Part of a small language model's weights: 7.88M parameters, learned positions.
Each number is 128 + 32 x the weight over its row's rms, rounded and kept within 0 to 255. Layers, rows and columns count from 0. The size above them is the row's rms in percent of the matrix's.

# layer 8 MLP up, 512x128, rms 0.154, rows 209-235, columns 0-127
size [107  86  93  96  87 111 108  97  98 105 100 112  88  89  96 104  95  94 107 118  93 102 108 106  85 114 104]
[[115 147  89 156 148 113 114 104 131 103  48  92 158 158  84 185 139 137 167 106 118 147 122  97 156  88 118 136  81 117 116 133 125 141 103 129 113 108 111 162 151 127 153 142 116 115 119 145 104 174 112 134 122 154  94 101 189 103 124 164 142 147  90 157  78  47 153 152  95  91 172 225 137 104  81  85  89 162  83 149 110 107 110 134 164 172 127  86 113  85 143 127 121 108 134 128 161 130 107 121 163 146 145 125 140 148 117 219 129 107  61 136 197 103 112 113 102 123 125 151 178 119 195  96 106 183 194 130]
 [ 55  77  68  96 162  82 207 126  96 166  86 156 138 216 129 137 151 144 129 110  82 110 162  85 174 124  92 133  89 198 146 168 170  98 100  99 134 157 108 136 105 134 160  84 138 130 174 154 168 174  79  85 174 133 107 106 196 130 149 139 152 131 117 170 137 166 152 154 130 116 155 136 142  60 127  75 139 109 155 126 120 133 162 124 111  85 125  64 139  91 142 147 143 147 155 111 127 117 132 138 103  56 126 148 134 149 100 115 151 139 159 138 115 109 150 128 165 128 154  82 117 191 134 127 121 143  64 127]
 [ 80  96  99 131  71 133  68 191 109 148  91 107 123 159 180 152 116  98 149 132 125 127 119 128 123 109 146 130 197 135 101 121 201  98 127 159 125 135 155 138 181 106 139  44 133 116 109  91 118 151 139 154 113 111 168 136 160 132 141 118 128 163 173 113 144 116  90 109 140 161 153 122 173  64 102 102  38  83 105 144 104 137 125 106 173 108 234 124 120 117 159 107 129 127 120 141 108 162 120  90  61 152 110 157 144 157 183 175 113 114 148 157 108 130 159  81  85 117  99 144 135 208 130 165 126 126 107 161]
 [163 148 159 102 137 156  78 159 119 142 119  96  86 129 140  82 140 119  84 131 154 152  59 164 168 118  69 124  77 189 142  87 168 132 126 140 152  91 137 186 130  95 114 141 132 161  66  93 148 111 143 140  97 127 187 179 113  91 129 162 168 104 146 128  79  83 110 133 119 179 133 123 142 136 135 134 128 174 171 141 149  82 158  95 159 156 121  92 170 164 154 130  69 187 137 110  88 134 131 165  82 121 152 169 119 110  70 162  62 146  70  99 167 116  68 141 145  90 114 116  69 106 152 105 137 175 150 121]
 [135 181 147 116  52 109 117 112  90 120  89 117 118 157 112 149 131 106 150 149  87 128  61  97 163 106 119 112 142 108  83 127 118 111 118 142 127  86 107 143 168 130 164 143 110 196 143 106 175 118  55 141 163 119  89 120 147 140 167 144 123 111  75 152  89 118 108 114 135 127 106 136 120 136 116  96 141  86 163 119 166 121 115 114 106 218 200 124 158 147 106 143 159 131 131 101 141 106 163 139  93 178 216 189 146 143 161 175 119 120 127 171 136 150 169 132 107  80 135  58  88 125 160  56  97 196 157  96]
 [125 122 125 149  70 186 137  78 138  98 119 100  81 149 129 124 151 103  91 121 155 129 125 129 132 164 119 119 146  93 106  66 160 118 135 118 186 139 193  59 162 164 145 128 160 126 172  87 107 152 164 118  61 159  77 142 152 125 181 170 103  92  98 163 102 116  91 136 181 194 128 160 124 126 150  86 126 147 159 170 200 136 193 130 140 127 163 137 180  59 149 106 144 138  78  88 192 140 143 121 114 171 111 134 111 110 150 169  85  98 141 163 145  90 131  90  89 101 110  98 142 169 148 108  89 114 105 123]
 [128 131  66 119 144 182 146 152  83  89  86  98 107 152 104 109 118 122 157 133 126 196 129 168  73 111  83 139 105 128 171 142 167  97 137 165 149 134 130 191 131 122 105 141 117  95 151  72 202 130 153 188  81  72 188 188 147 160 162 128 128 132 171 150 152  88  59 168 146 168  96 105 162 152 110 156 100 132 141  84  78  73 114 130 129 159 127 117 142  76  89 148 133 100  98 136  99 203 134 136  89 161 145 106 155  97 126 130 131 176 137 107 131 124 110  60 139 108 142 137 100 132 126 138 153 107  61 104]
 [151 103  83 121 146 120 117 137 120 141 102 176 180 168 167 128 129 110 101 105 138 169 113 131 159 104 136 185 166 164  86  90 109 132 138 199  48  93 161 204  81 190 144 130 132 166  86 154 126 136  85 140 106 111 158 139 116 148  56 148 139 131 140 118 133 160 172 126 158 118 107  78 178 125 103 159  97  82 158  99 103  74 139 134 108 104 116 133  80 155 123 104 118 193 122 118 138  98 128 146  97 190 142  87 155 129 176  65  94 130 117 180 114 130 164 147  89 143  94 132 132  99 182 166 114 106 129  59]
 [121 109  66 113 128 142 185 189 101  74 146  98 181 122 146 180  83 110 121 125 127 155 127 129  61 116 130 114 143 101 123  92  99 129 171 174  94  92 166 132  91 202 136 153 132  83 101 182 149  94 140 108  95  65  39 108 153 114 178 100 136 131 127 140  97 164  90 124  92  93 159 115 132 101 108 138  98  64 105 178  92 153 106 131 136 142 145 124 113 141  95  62 119 133 157 160 144  95 128  96  95 136 151 162 155 110 164  92 115 198 154 108 104 157  82 106 131 160 186 130 156 153 121 102 105 119  74 116]
 [181 126 124 122  85 176 153 111 105  75  88  98 129  88 136 112 131 130 144 131 105 121 132 111 105 159 141 149 134 155  62  96 156 119 156  96  99  63 163 164 134 153 181 119 102 115  77  87 110 126 152 130 131 174 126 123  89  99 116 179 209 104 216  92  75  86 147 120  87 116 123 117 153 164 138 143 104 141 111 144 142 116  53 181 132 166 115  80 128 139 155 145 121 166  95 133 127 100 124  93 109 180 185 127 158 132 105 200 106  95  89 158 149 127 146 131  63  81 121  70 167 108 116  97 122 177 157 128]
 [133 133 108 203 117 111 124 104 108 186 127 135 117 141 143 169 165 148 135 169  93 118 108 135 162 131 108 113 118 109 139 164 137 105 141 127 136 117 102 119 138 129  69 168 156 171 126 136 146 197 108 156 133 112 138 133 135 151 123  97  93  96 119 202 114 169  58 155 127 130 149 153 105 174 123 143 125 135 168 149  82 124 165 183 143  62 225 149 103 123 136 163  60 128 156 114  97 107 113 131 152 106 166 128 121 112 195 157 138  84  70 148 205 103 148  98 114  37  97 133  98 139 133 132  41 120 129 130]
 [113 131 124 115 147  81 133  97  96 141 111  82 209 136 153 126 139 187 156 131 132 153 110 146 148 109 118 125 117 171 108 144 130 106  88 112 117  93 115 144 143 178 174 138 106 144  65 158 175 112 118 103 140 111 200 223 107 118 138 117 125 128 115 183 117  77 162 170  99 101 194 143 156 109  90  76 134 157 149 145 150 157 121 103 105  89 124 112 164 139 106 105  97  50 120 160 116 108  80 164 189 107 115 189 150 132 126 124  80 171 132  70 160  75  89 149 107 147 120 164 116 157 155 171 135 169  96  79]
 [140  49 109 192 104  62 121 121 117 117 136 149 149 154 108 117 184 142 149 163 120  72 159 122 114 153 121 109 157  33 172 178  47 131 132 159 110 145 141 136 179 151 168 167  98 107 149 137  88 173 116  92 158 102 109 184  93 161 131 144 163  96 156 124 113 138 137 163 106 123  91 117 139 145 125 100 132 129 146 154 135  80 129 173 105 120 119 186 163 110 107 184  67 141 158 131 164  49 148 148 111 159 140 122 148 187 182 116  82 117  78 165 108  86  90 141 126 142 157 151 144 127 145 114 108 127 124  82]
 [171 103 100 177  93 177 150 113 106 110 144  67 142 110  93 127 160  82 110 124 171 116 128 126  50 154 148  96 136  93 188 138  64 152 133 170  95  94 162  84 144 113  95 131 134 118 129  85 112 101 134 124 143 102 118 156 105  92 149 138 182 137 149 144 100 171 111 128 134 128  77 127 138 171 122 126 123 115 178 191 136  80 136 155 115 141 147 147 163 106  95 154  97 147 198 154 193  79 139 154  97 201 112 151 177 162 157 172 101 168  52 150 122 128  90 117  83 138 161 170 146 172  92  99  91 147 134 104]
 [118 106 114 127 133 153 103  80 132 112 133 114  68 154 126 128 100 130 139 140 172 131 150 141 109 150 116 132 163 187  41  50 140  82 125 135  96 143 180 139 144 174 120 127 121  39  50 154 126 113 129 138 172 150 162  70 144 128 153 125 143 118 153 182 129  73 118 156  78 187 113 120 132 186 174 101 136 144 124 114 181 157 152 158 108  83 206 128 153 127  91  98 146 113  64  98 124 116 143 119  99 138 116 118 121 144 174 166  77 135  94  52 130 122 142 117  93  81 130 151 135 170 158 102 105 141 156 120]
 [144 164 144 178 114 117 175 129 116 126 136 142 137 141 174  97 105  80  70 144  80 114  99 154 117 170  80 135  82 143 163  69 133 112 120 130 108 103 163 124 120 165 111  65  91 151  73 202 150 142 122 141 176 127 126 119 174 140 170 145 135  91 129 161 133 104 125 125 131 152 191 119 161 108 128 177 166 203 180 140 147 118 165 140 124  90 145 124 170 149 136  96 127 115 118 197 105 125  61  92  92 176 121 117 143  81 153 169  88 167  90  67 145 106 109 118 191  82 171 132  77 105 171 118 134 146 107 152]
 [140 123 142 146  99 136 134 110 123 144 133 145 162 138 154 125  73  49 107 172  51  91  87 114 149 181 153 110  84 145 135  91 148  74 132 110 145 122 141  90 124 157  92  71  81 156 105 119 105 146 151  45 162 175  63 123 124 101  96 155  89  82  94 106  91 146 136 104 147 116 142 118 167 135 137 142  90 124 139 191 107  76 182 155 132 167 162 114 154 138 106  72  85 136 169 175 103  74 121 110 150 138 167 181 168  94  89 180 104 161 111 108 153 126 118 125  91 158 165 131 151  96 105 108  95 181 144 132]
 [162 109  66 123 161 111 191 142 150 125 136  88 158 172 147 134 114 115 156 132 154 153 116  91 140 160 101 159 102 167 144 145 135 126 133  60 155  90 117 134  78 171 108 112 136 126 133 156 123  92  88 158 115 166 120 109 118 126  72  94  98 120  95 204 129 131 144 125 149 127 134 116 106 127 147 117 117 160 125 121  95  99 139 103 116 166 229  94 145  91  48 115 141  64 105 158 123 141 164  71 174 157 126 157 126 105  74 174  66 188  58 119 107  91 177 168 107 109 124 139 163 163 180 167 107 147 152 119]
 [127  61 180 138  77 109 123 149  99 118 142 111 121 176 148 182  70  71 131 159 101 136 132 128 120 130 136 133 140 137 123 107 207 131 127  85 143  69 175 161  80 135 174 102 115 104 138 131 130 154 187 134 105 189 151 146 121 127 143 139  99 164 132 144 115  85  89 189  95 109 159 113 127 155 140 120  79 125 172 148 165 176  92 189 149  90 186 163 144 141 106 166 126  87 122 123 121 134 101 153 109  99 121 170 129 106 165 205  69 105 110  55 164 136  69 126 102 136 146 105  85 101 126  91 109  96  82 133]
 [108 158  99 183  52  89  87 107 115 116  33  86 102 127 116 121 123 133 140 150 101 112  87 116 173 132 116 153  86 117  56 120 104 102  33 116 155 103 117 158 163 160 130  99 151 161 166 116 162 171 114 146 135 133 145 144  50 160 116 164 148 163 118 151 154 135 145 192 137  84 133 121 137 190 103 157 155 149 169 112 149  78 123 131 153  93 163 109  90  86 132 148  99 149 166 100 130 123 146  99 169 146 191 113 143 127 124 171 147 104 166 151 156 109 118  96  84  64 108 117  97 126 146 131  90 107 172  90]
 [156 138 136  92 122  84 199 180 137 143 141 129 148 161 139 128 142 140  82 122 151 121  60 149  84 131 115 136 138  94 101 166 113 110 157  92  92 109 138  99  69 170 104 162 104 195 119 183 149 129 118  97  54  79  63 158 129 130 109 149 111 125 112 137 139 185 113 142 107 125 127 158 143 133 144 113 125 150  82 138 105  59 162  88 113 190 111 144 146 103 103  95 153 190 143  70 183 128 100 102 130 112 139 142 124 152 117  54 161 180 187 145  97 113 171 162 170 129  88 129 148 109 139 185 138 133 102  65]
 [124 113 111 138 143  82 154 176 105 103 117  83 179 134 123 143  87 131 124 159 122 168 133  76 114  79  76 100 137 120 119 143  70 103 120 153 127 111 120 155  81 159 164 129 113 107 103 116 121 220 107 141 131 105 123 144 183 143 164 118  98  93 136 210 104 146 102 175  57 125 152 137 145 154 152  43  98 131 141 154 117 152 134 147 145 142 144 122 131 111 102 108  61  77 162 159 165  89 125 107 145 139 196 152 144 132 118 181  59 136  66 131 169  81  90 117 147 108 107 159 116 189 167 121 115 172  93 145]
 [134 142 135 151 117 127  86 167 116 150  66 128 198 144 145 147 101 129 121 155 107 109  77 164 118  92 100  88 128  90 128 164 152 153 118 117 129  96 118 125 121 156 170 141  75 132 164 133 152 118 135 117  47  91  61  92 137 157  95 134 119 132 172 108 116 130 147 124 114 128 188 137 134 114  95  98 109 116 102 142 116  60 167 125 183 199 124  83 113 169 115 126 127 149 171 190  71 165 119 164 159 123 141 131 142 114 132 133 165 197 114 186 178 104 105  53 191 157  73  96  70 102 127 157 123 169 109 107]
 [184 117 148 159 124 122 138 153 101 191 142  93 108 145 138 174  92 146  96 143 166  82 110 176 129 109 172 143 141 170 116 102 136 119  95 127 124 103 186 151 116 108  70 175 112 123 137 105 136  96 151  80 143 141 116 129 149  77 152 125 126 126 150 250 102 119 142 123 138 125 140 111 153 173 113 117  57  89 131 168 141 114 112 153 169  99 102 128 109 140 146 125  21 183 158 128 108 136 105 175 217  91 142 120 135 116 111 186 115 159 116  93 163 127  78  70 112 108 105 151 134 115 102 147 184 129 120 100]
 [183 127 196 136 103 163  89 121 119  85 118 115 158  89 176  91 146  79  77 120 173 138  89 156  97 115 113 162 126 126  96 103 122 159 111 110 105 122 109 110 151 114 114 170 115 126 115 127 141  92 178 144  44 109 183 199  75  67 163 133  85 161 163 143 114  70 162 128  84 158 111  74 172 171  65 159  99 163 107 168 152 139 130 105 121 147  90 151 140 148 107 133  65 109 139  89  99 116 131 129 164 147 152 145 167 134 109  96 112 166 138 133 115 109 175 147 186 116 127 175 172 141  80 121 187 135 144 114]
 [146 149  37 190 130 149 133 140 136 114 126  60  48  94  70 120 134 162 112 132 121 154 120 117 116  97  80 149 121  93 115 146 119 138 108 184 146 107  90 107 134 169 131 163 119 130 155 119  80 142 111 106 146  92 131 109  80 134 141 133 130 126 135 132 185 166  88 180 130 103 133 130 134 168 135 140 125 143  16 138 141 139 182 105  93 135 120 140  55 115 142 156  85 132 176 155 194  85 185 137 120 161 136 113 147 179 180 136 137 136 134 204 140  65 112  94 142 148 168 123 167 156 135 116 110  89 126 141]
 [147  76 131 134 133 124  86 149 138 136 101 119  88 115 166  96 125 119  88 131 130 100 130 120  96 130 109 152 145 140 179 126 137 136 132 123 178 138 140 160 144 104 171 139 138  87 149 123  62 122 152 132  60 204  97 131 124 115 115 195  86 160 118 102 145  69 115 103  55 165 173 190 137 166 118 126  96 175 173 123 107  71 168 149 188 108 108  99  77  77 145  96 137 132 198 109 129  75 186 125 131 105 127 167 123 143 133 149 122 121 160 157 228  91 161 114 131 124 126 147 148 153 162 112  95 100 168  76]]
# layer 8 MLP down (transposed), 512x128, rms 0.141, rows 209-235, columns 0-127
size [101  84  88  96  85 109 103  98  97  95 101 127  90 100  97 115  82  90 106 124  94 126 131  96  77 117 108]
[[125 114 149 125 134 148 192  75  86 149 105 136 115 128 124  61 104 124 166 139 167 147  71 135  59  95 117 112 173 122 117 167 135 121  89 142 154 191  80 116 123 145 143 181 196  90 128 189 108 155 195 121 141 186 102  91 158 120 164 123 102  82 132  97 145 193 122 120 122 114 120 134 123 124  77 159 128  98 111 106 125 132  84 138 168 186 152  86 114 212  55 109 134 124 183  66 142 117  90 117 147 138 152 150 110 125  83 134  53 118 148  87 126 109 120 130 167 131 125 131 135 139 134 152 164 155 135 155]
 [ 98 181  92 123 150 163 117 121 103 171 155 119 137  58 152  98 138 116 129 107 121 129  95  79  17 150 129  99 118 131 130 136 130 158 108 100 120 117 160 160 125 111 141 134 125  73 136 124 168  86 162 163 147 103 115 206  79 119 157 117 161 123 136 121  63  43 102 120 178  40 164 141 118  92 130 148 124  79 111 160 147 186 131 129 130 145 123 128 112 116 103 117 133 151  74 131  70 176 151 137 105 178 196  75 143 149 130 158 101 164  89 139 138 165 133 153 135 142 128 142 139 106 156 142 107 142 199 160]
 [169  70 137 127 106 131 106 151 161 129 142  96 121 160 135 132 131 123 152 106 195  95 122 110  86 183 153 168 155 164  99 138 120  98 158 148 159 129 169 158  99 136 146 156  78 102  95 113 141 164 152  95 140 110 173 112 173 146 132 147 130 149 107 134  98 108 165  64  91 113  25  89  83 170 119  59  92 146  89 120 181 191 118  83  98 162  63 140 126 161 118 114 115 190 109 108 126 163 164 175 108 163 124 104  92 180  96 142 138 191 120 143 132 105  77 170 110 158 102 115 150 120 123 108 116 125  86  83]
 [165  81 155 128 167 103 137 105 116 129 151 129 110  88  96  73 115 163 143 126 144 113 169 117 123  84 165 147 189  53 138 156 125 134  84 153 150 149 102 150  99 100 210 162 113  84 221 158 168 136 117 105 186 126 123 190 117 123 179 108  94 131 130 136 111 106 160 145  73  82  78 141 145 100 129  52 122  73  66  69 136 153 130 123 110 105 123 207 135 145  80 133 184 154  72 127  94 117 123 129 101 155 157 116 133 128 117 165 131 130 156 153 102 135  88  83 148 138 108 115 124 105 140 102 131 137 150 157]
 [ 87  91 138 164 130 123 132 137  74 135  92 156 172 130 100 163 148 150  81 136 179 119 176 125 149 145 109 115 152 176  71 104  56 153 152  71 164 189  76 125 179  84 160 126 160 106  97 114 136 140 178 110 161 122 104 138 114  98 146 183  71 124  91 103 108 159 154  84 158 169 204 107  91 136 129 112 105 115 143  99 157 110 124 159 119 162 130 144 136 134  94 139  84 187  99 156 107 141 148 160 165 101  44 173 132 103 116 106 160 136 140 109  99 151 129  34  93 146 153 137 105 105 106 132 104 151 106 162]
 [120 111 157 153  97 130 156 139  70 122 164 109 166 135 136 119 140 119 178 122 114  93 152 184  97 139 109 130 108 176 158 114  82 147 145 124 157 134 102 178 158  62  49 137  69 137  91 135 119 136 122 115 147 149 191  80 134 117 155 113  95 165 112 130 149 112 147 113 113 134 163  75  96 178 121 186  98 140 139 124  88 145  82 133 134 114 115  72  96 135 138 130 120 125 156 117  83 182 156 168 152 132  85 150 109  83 142 171 146 130 139 105 165  46  94 182 210 104 115 148 137  66 120 103  97 127 153 214]
 [207 112 129 146 189 156 117 140 131  99  88 106  91 101 105 184 104 131 165 142 123 133 105 121 191 118  72 156 167 155 195  87 153 120 123 116 102 146 134 120  90 144 125 147  98 121  64  85 110 125 125 117 122 101 201 118 135 198 108 115 154 156 130 185 131 166 127 140 164 147  98 150 140 152 109 126 141 116 118 104  78 109 119 106  87 110 111 134 168 114  71  90 170 130 162 195 133 154 123 170 110 111 183 100 176 132  65 140  98  97 192 104 125 121 132  76 128  90 123 103 201 100 104 105 136 114  55 129]
 [ 94 139 148 163  36  80 139  65 126 175 137 170 129  99 108  85 150 132 152 163 144  87 131 143  85 104 144 172 121 132 155 127 164 104 109  72 148 150 160 144 102 116 164 170 113 150 172 115 106 147 139 144 110 115 122 109 108  70 128 153  99 114 181  97 157  81 146 102  70 130 125 147 170 193 120 154  92 103 118  77 151  85 125 147 190 155 140 149 192 122 113 167 161 131 100 117  93 130  90 120 134  96 118 131 130 129 114 122 160 178  95 111 176 129  90  86 156 100 132  74 181 117 226 119  87 179 122 119]
 [131 132  99 138 134 119  50 112  93  90 150 130 112 129  81 205 149 104 135 127 147  54 119  80 122  81 129 152 171 135 146 194 101 111 168 123 114 151 137 156 171 106 145 151  86 146 118  47 126 122 115 129 126 113 166 146 192 133 156 123 133 130 139  71 121 162 164  38 139  86  86 164 159  85 109 125 123 137 145 111 176 114  87 134  99 157 119 176 119 124 168 186 171 106 106 101 131 175 132 192 118 145 138  84 150 157 113 121 192  77 139 135  97 135 122 140  59 153 109 106 124 152  81 120 156 114 148 171]
 [ 81 140  89  71 156 132 132 122 133 113 113 151 116  85 124  99 152 134 126  95 147 204 165 123 130 144 100 145  71 114 106 128 160 140 164 167 139 216 112 110 132 103 135 134 107 154 128 120 164 101 125 140 136  74 174 161 173 106  95 129 145 179  95 145  70 176 110 142 165 101  93 113 146 146 108 120 218 109  55  95 142 170 166  81 156 116  94 127 191  86 157 103  58 186 143 108 159 106 148 142 107  77 123 127 145 108  90  71 147 143 103 120  93 162 100 100 174 175 134 133 140 142 146 110 107 124  69 128]
 [118 153 114 126 103 140  93 182 181  56 186  66 103 127 139 131 123  77 160 113 100 112  56  91  79 103 171 110 158 155 124 114  76 126 155 181  96  87  89 160 112 134 128  97 139 116 118 135 105 128 167 121 181 143 154 107 115 163 134 196 161 138 119  95  91 181 142 111 132  83 105  83 150 158 127  64 151 140 107 149 127 129 105  95 111 124 164 126 112 164 171  77 196 128 111 167 142 126 149 119 110 142 110 129 167 166 102 117 145 159 176 106  71 107 109 182 119 174 202 154 178 132 130 110 134 138  75 150]
 [140 129 148 102 118  88 129 134  63 116 137  83 123 123  88 106 149 105 113 119 128 161 155 148 135 114 109 123 170 118  99  96  98 139 142 184 119 174 124  86 130 136 170 132 168  96 113 133 131 163  97  90 155 177 211 152 177 135 147 120 153 152 157 170  89  96 121 174 149 171 115 148 107 205 105 121 178 109 139 142 161 106 145 150 118 176 123 113 102  50 157 127  91 157  91 146 114 113 136 136 138 123  89  80 143 148 200  80  85 153  90  64 102  97  77 114 134  96  67 208 181 121  85 140 145 128  84 131]
 [ 85 147 175  57  95 126  79 116 131 121 161 124  79  87 140  99  85 144 160 141 109 179  76 109  84 123 142 115 126 158 147 121 191 175 120 132 119 149  97 178  82 141  95 167 185 177 104 171 135 158 152 199 150 132 176 146 114 113 111 115 101 108 128 125  83 135 104 148 130 108 127 139 120 108 127 136  97 129 108 124  72 112 155 134 118 122  76 145 122 172 105 123 194  96  80  53  49 127  73  99 150 109 125 151 158 223 131 143 148 111 193  87 149 181 129 124 159 110 107 113 149 130 144 141 140 114 151 137]
 [108 151 158 154  69 124 123 131 155 127 103 186 147  92 111 170 120  93 117 125 140 163 140 118 140 100 178 166 123 176  66 110 169 150 103 102 125 109 112 169 138 146 202 102 128 163 104 121 135 144 105 143 101 126 151 137  81 166 150  86 101 113 157  90 114 108 129 132 104 113 241 173 110 112 120 149 134 158 115 145  56 125 134 123 141  87 140 114 118 148 111 150 105  45  57  99  61 140  74 129 166  92 128 110 159 155 127  61 158 125 177  97 151 129 124 147 160 120 106 119 145  89 175 167 201  99 144 112]
 [117 171 105 103 123 115 111 148 174 114 138 154 117 157 219 188 121  76 106 132  71 155 149 134 124 110 118 139 113 127 152 169 143 118  57  73 170 113  93 101 176  92 175  90  78 150 133 115 101 124 156 106  74 100  75 148 168 164 103  92 120 178 113 111 139 130 165 136 158 114 148 108 164 117 106 100 110  97 167 137 108 162  99 129  96  87  84 141 148 140 169 141 146 134 160 215 122 135 133 120  96  89 176  92 164 137 112 139 115 162 199 153  80 152 143 150 134 192 133 124 104  64 104 165  73 151 110 129]
 [123  83  81 172  67 133 105 162  95 104 173  86 122 165 127 119 122 120 182 133 132 184 179 137 189  59 168 168  76 102 130 105 155 123 138 166 132 123  94 110  86  87 169 178 164 164 151 104 167 105 152 170 192 101 144 135 124 165 118 126 131 134 134 108 136  90 151 117  99 154 127 125 206 103 132 138 149 101  91  26 132 128 112  98 115 127 119 132  98 107 153 160 130  86 106 143 123  75  99 149 142 137 120  79 140 138 174 143  80 154  72 155  68 173 135 124 114 138 165  93 136 125 115 116 114 132 173  69]
 [142 130 214  88 102 151 168 153  64  92 144  69 117 138 132 145 101 146 158 143  78  95 156 149 112 138 143 181 198 125 135 114 132 130  98 206 143 152 106 194 155  76 152 206 111  93 102 110 106 120 123 150 126 127 118 142  98 110 150 139 181 126 157 117 138 105 138  67 113 137  85 101 122 167 146 112 154  75 151 109 109  88  84 178 125 147  65 111  88 100 110 115 122 158 113 156 189 101 120 162 131 136 124 127 168 119  64 119  65 101 124 160 138 136  88 165 158 129 167 128 112  94 110 148 100 150  81 180]
 [ 63 147 143  53 156 180 147 115 155 123 142 152 110  59 129 183 106  82 103 124 146  60 165 142  64 107 117 143 159 116 135 136 126  91 160 165 150 153 169  57 153 122 145 144 122 161 128 147 119 114 136 103 177 131 101 121 111 131 153 146 136 119 114 111 126 144 108  99  94 132 118 116  81 171 140  85  95 182 172 131 164 133 108 128 104 142 102 193 186 106 147 164 122 159 179 106 173 114  91 125 110 196 164 137 185 169  85 118 172 119 104  71 105  74  85 116  98 136 150 144 112 140  97  90 187 123  88 160]
 [168 148 115 129 156 154 136  91 126 151 135 109 175 103 179 115 148  97  90 122 175 171 107 166 169 143  89 131  97 116 125  77 118 132 143 159 112 122 146 140 131 126 135  85 149 134 119 148 144 161 127 146 167 134  55  90 133 178 117 146 122  59  68 137 140 122 119 135 153 159 177 119  89 161 157 104 193 186 124 124 110 147 139 110 104 157  18 125  66  99  71 124 106 161  97  94 126 129 135 142 176 112 146  97 139 156 172 168 133 122 125  59 130 104 157 145 197 146 116 131  82 107 154 116  25 132 109 131]
 [ 99 117 108 173 138 163 128  98 130 119  90 110 109 131 138 126 117 129  99 113  79 135 157 148 196 125 124 161  89 106 133  75  92 129 106  90 116 128 131  73  78 146 116 111  98 150 127 168 113 171 190  80 172 163  99 135 118 183 137 185 190 100 108  54 185  64 121 146 157 124 142 108 166 137 143 200 138 153 150 147 157 129 179 137 164 169 140 117 112  78  77 157 133 118  83 166 115  99 165  90 101 135 181  95 170  74 103 134 109  95 135 113  86  82 136 120 134 115 151 111 124 109 150 154 104  93 214 150]
 [149 145 149 143 110 189 145 144 105 103 175 153 124  76 124 136 117  92 101 111 118 129 158 122 139 101 133 101 144 108 151  82  83 106 188 102 148 179  94 135 142 147 152 106 151 120 119 144 187  94 155  58 121 143 148 147 139 120 141  30 154  65 152 136 135 156  77  81 113 130 113  97 144 179 138 173 132  69 189 192 169 133 131  95 149 166 102 192 132 117 133  95  81  96 136 190 151  92 127 146 111 173 140 171 138 106 164 135 101  83 118 153 147  89 139 104 120 175 106 204 106 110 134  95  84  92 127 114]
 [180  94 136  78 170  97 151 130 116  70 145 168 148 121 157 119 152 151 183 129 116  99 150  61 120 179 153 134  92  80 182 165 151 119 117  98 148 207 121 163 108  83 132 106 104 183 139  70  94 144 109 128  95 149 111 109  98 129 144 106 121 106 103 109 112 209 166 121 194 160 102  94 143 188 149 129 104 112 132 147 101 111 144 143 176 118 131 153 128 118 150 172 110  89  83 109 123 135  66 161 132  83 167 104 140 100 147 133 126  97 136 178 151 117 110 155 112 137 104 128 154 101 143 209  50 100  84  98]
 [139 165 142 107 121 160 210 152  92 129 110 103  74 189 152  94 108 149 154 148 106 140 117 123 167 116 188 127 165 114  58 132 128  90 145 110 154 143 129 152 174 216 131 126 143 116  95 107 142 143  99 175 141 154  76 165 114 152 114 102 157 100 107  79 165 117 135 107 120 120 151 144 111  91  86 144 118 172 141  86 134 153  85  88 136 107 175 165 141 184 124  93 128 143 143 219  83 122 153 107  78 112  86  89 137 145 122 109  76 162 136 104 127  95 159 123  82 129 149  84  95 224 132  98 143 102 103 136]
 [115  99  84 118  77 127 116 134 132  84  62 151 136 116  93 104 143  93  68 134 175 150  86 148  78 105 162 117 103 100 202 168 146 149 117 123 122 126 160 115  81 158 114 137 146 155  97 137 155 161 122 107 120 188 140  45 156  83 167 123 160 144 137 119 201 122 132 147 142  79 137 133 120 121 153 125 129 195  77  72 105 170 160 110 139 159  94 167 139 128 115 132  63 121 105 126 110 155 141 115 139  72 112 138 158 126 148 155 135 197 136  87  95 168 138 178 137 118  43 123 158 107  96 170 132  79 175 130]
 [146  72  71  63 170  83 141 175 126 136 160 108  98 128 125  98 115 106  71 105 105 169 141 118 140 159 114 164 117  96 170 120 169 127 136 115  84 112 138 147  70  85 181 162 119 167 155 167 137  78 176 105 170 130 119 131 160 103 109 142 117 140 125 115 128 104 185 195 145  66 143 134 104 123 152 124 109 104 127 124 164 156 120 169 153  80 184 178 114 134 150 149 169 138 122 184 117 128 116  98  81 102 186 153 125  97  99 198 167  86 150 109 172  92  69  91 132  88 129 117 119  99 145 144  44 135 136 141]
 [118  63 110 181  96 117 122 222 120 163 112 133  83 133 126 126 145 125 123 116 152 136 168 149 170  92 128 150 143 142 125 188 137 119  96 114 167 115  60 147 188 107 105 158 141 145  84 143 152 114 113 114 145 128 135 124 109 130 126 101 179 146 133 114 115 112 154 148 109 203  81 153  90 148  98  97 156  96 157  25 158 119 155  51 159 138 158 137 125  95 101 147 110 156 141 110 121 112 124 147 109 120  78 111 147 116 185  62 106 126 153 157 115 142 123 113 172 206 148 144  83 174  73  89 174 104 105  88]
 [121 130 102 144 180 143 172 102 117 181 128 109 164 125  89  87 149 161 150 126 162 112 106 118  83 170 159 117 183 143 138 104 169 125  85 115 130 171 138 122 150 160 121 112 162 102  61 170 141 145 133  95 185 151 216 107  78 160 166 114  75  80 130 156 132 111 127 176 127 133 129 107  86 144 124 145 107 137 119 113 173 128 145 217 159 170 130 140 110 135  88  97 158 108 123  72 125 109 137 123 151 163 118 148  48 122 134 118 149  76 146  55 105  44  96 147  99 100 157 105  92 100 161  97 122 141 133 181]]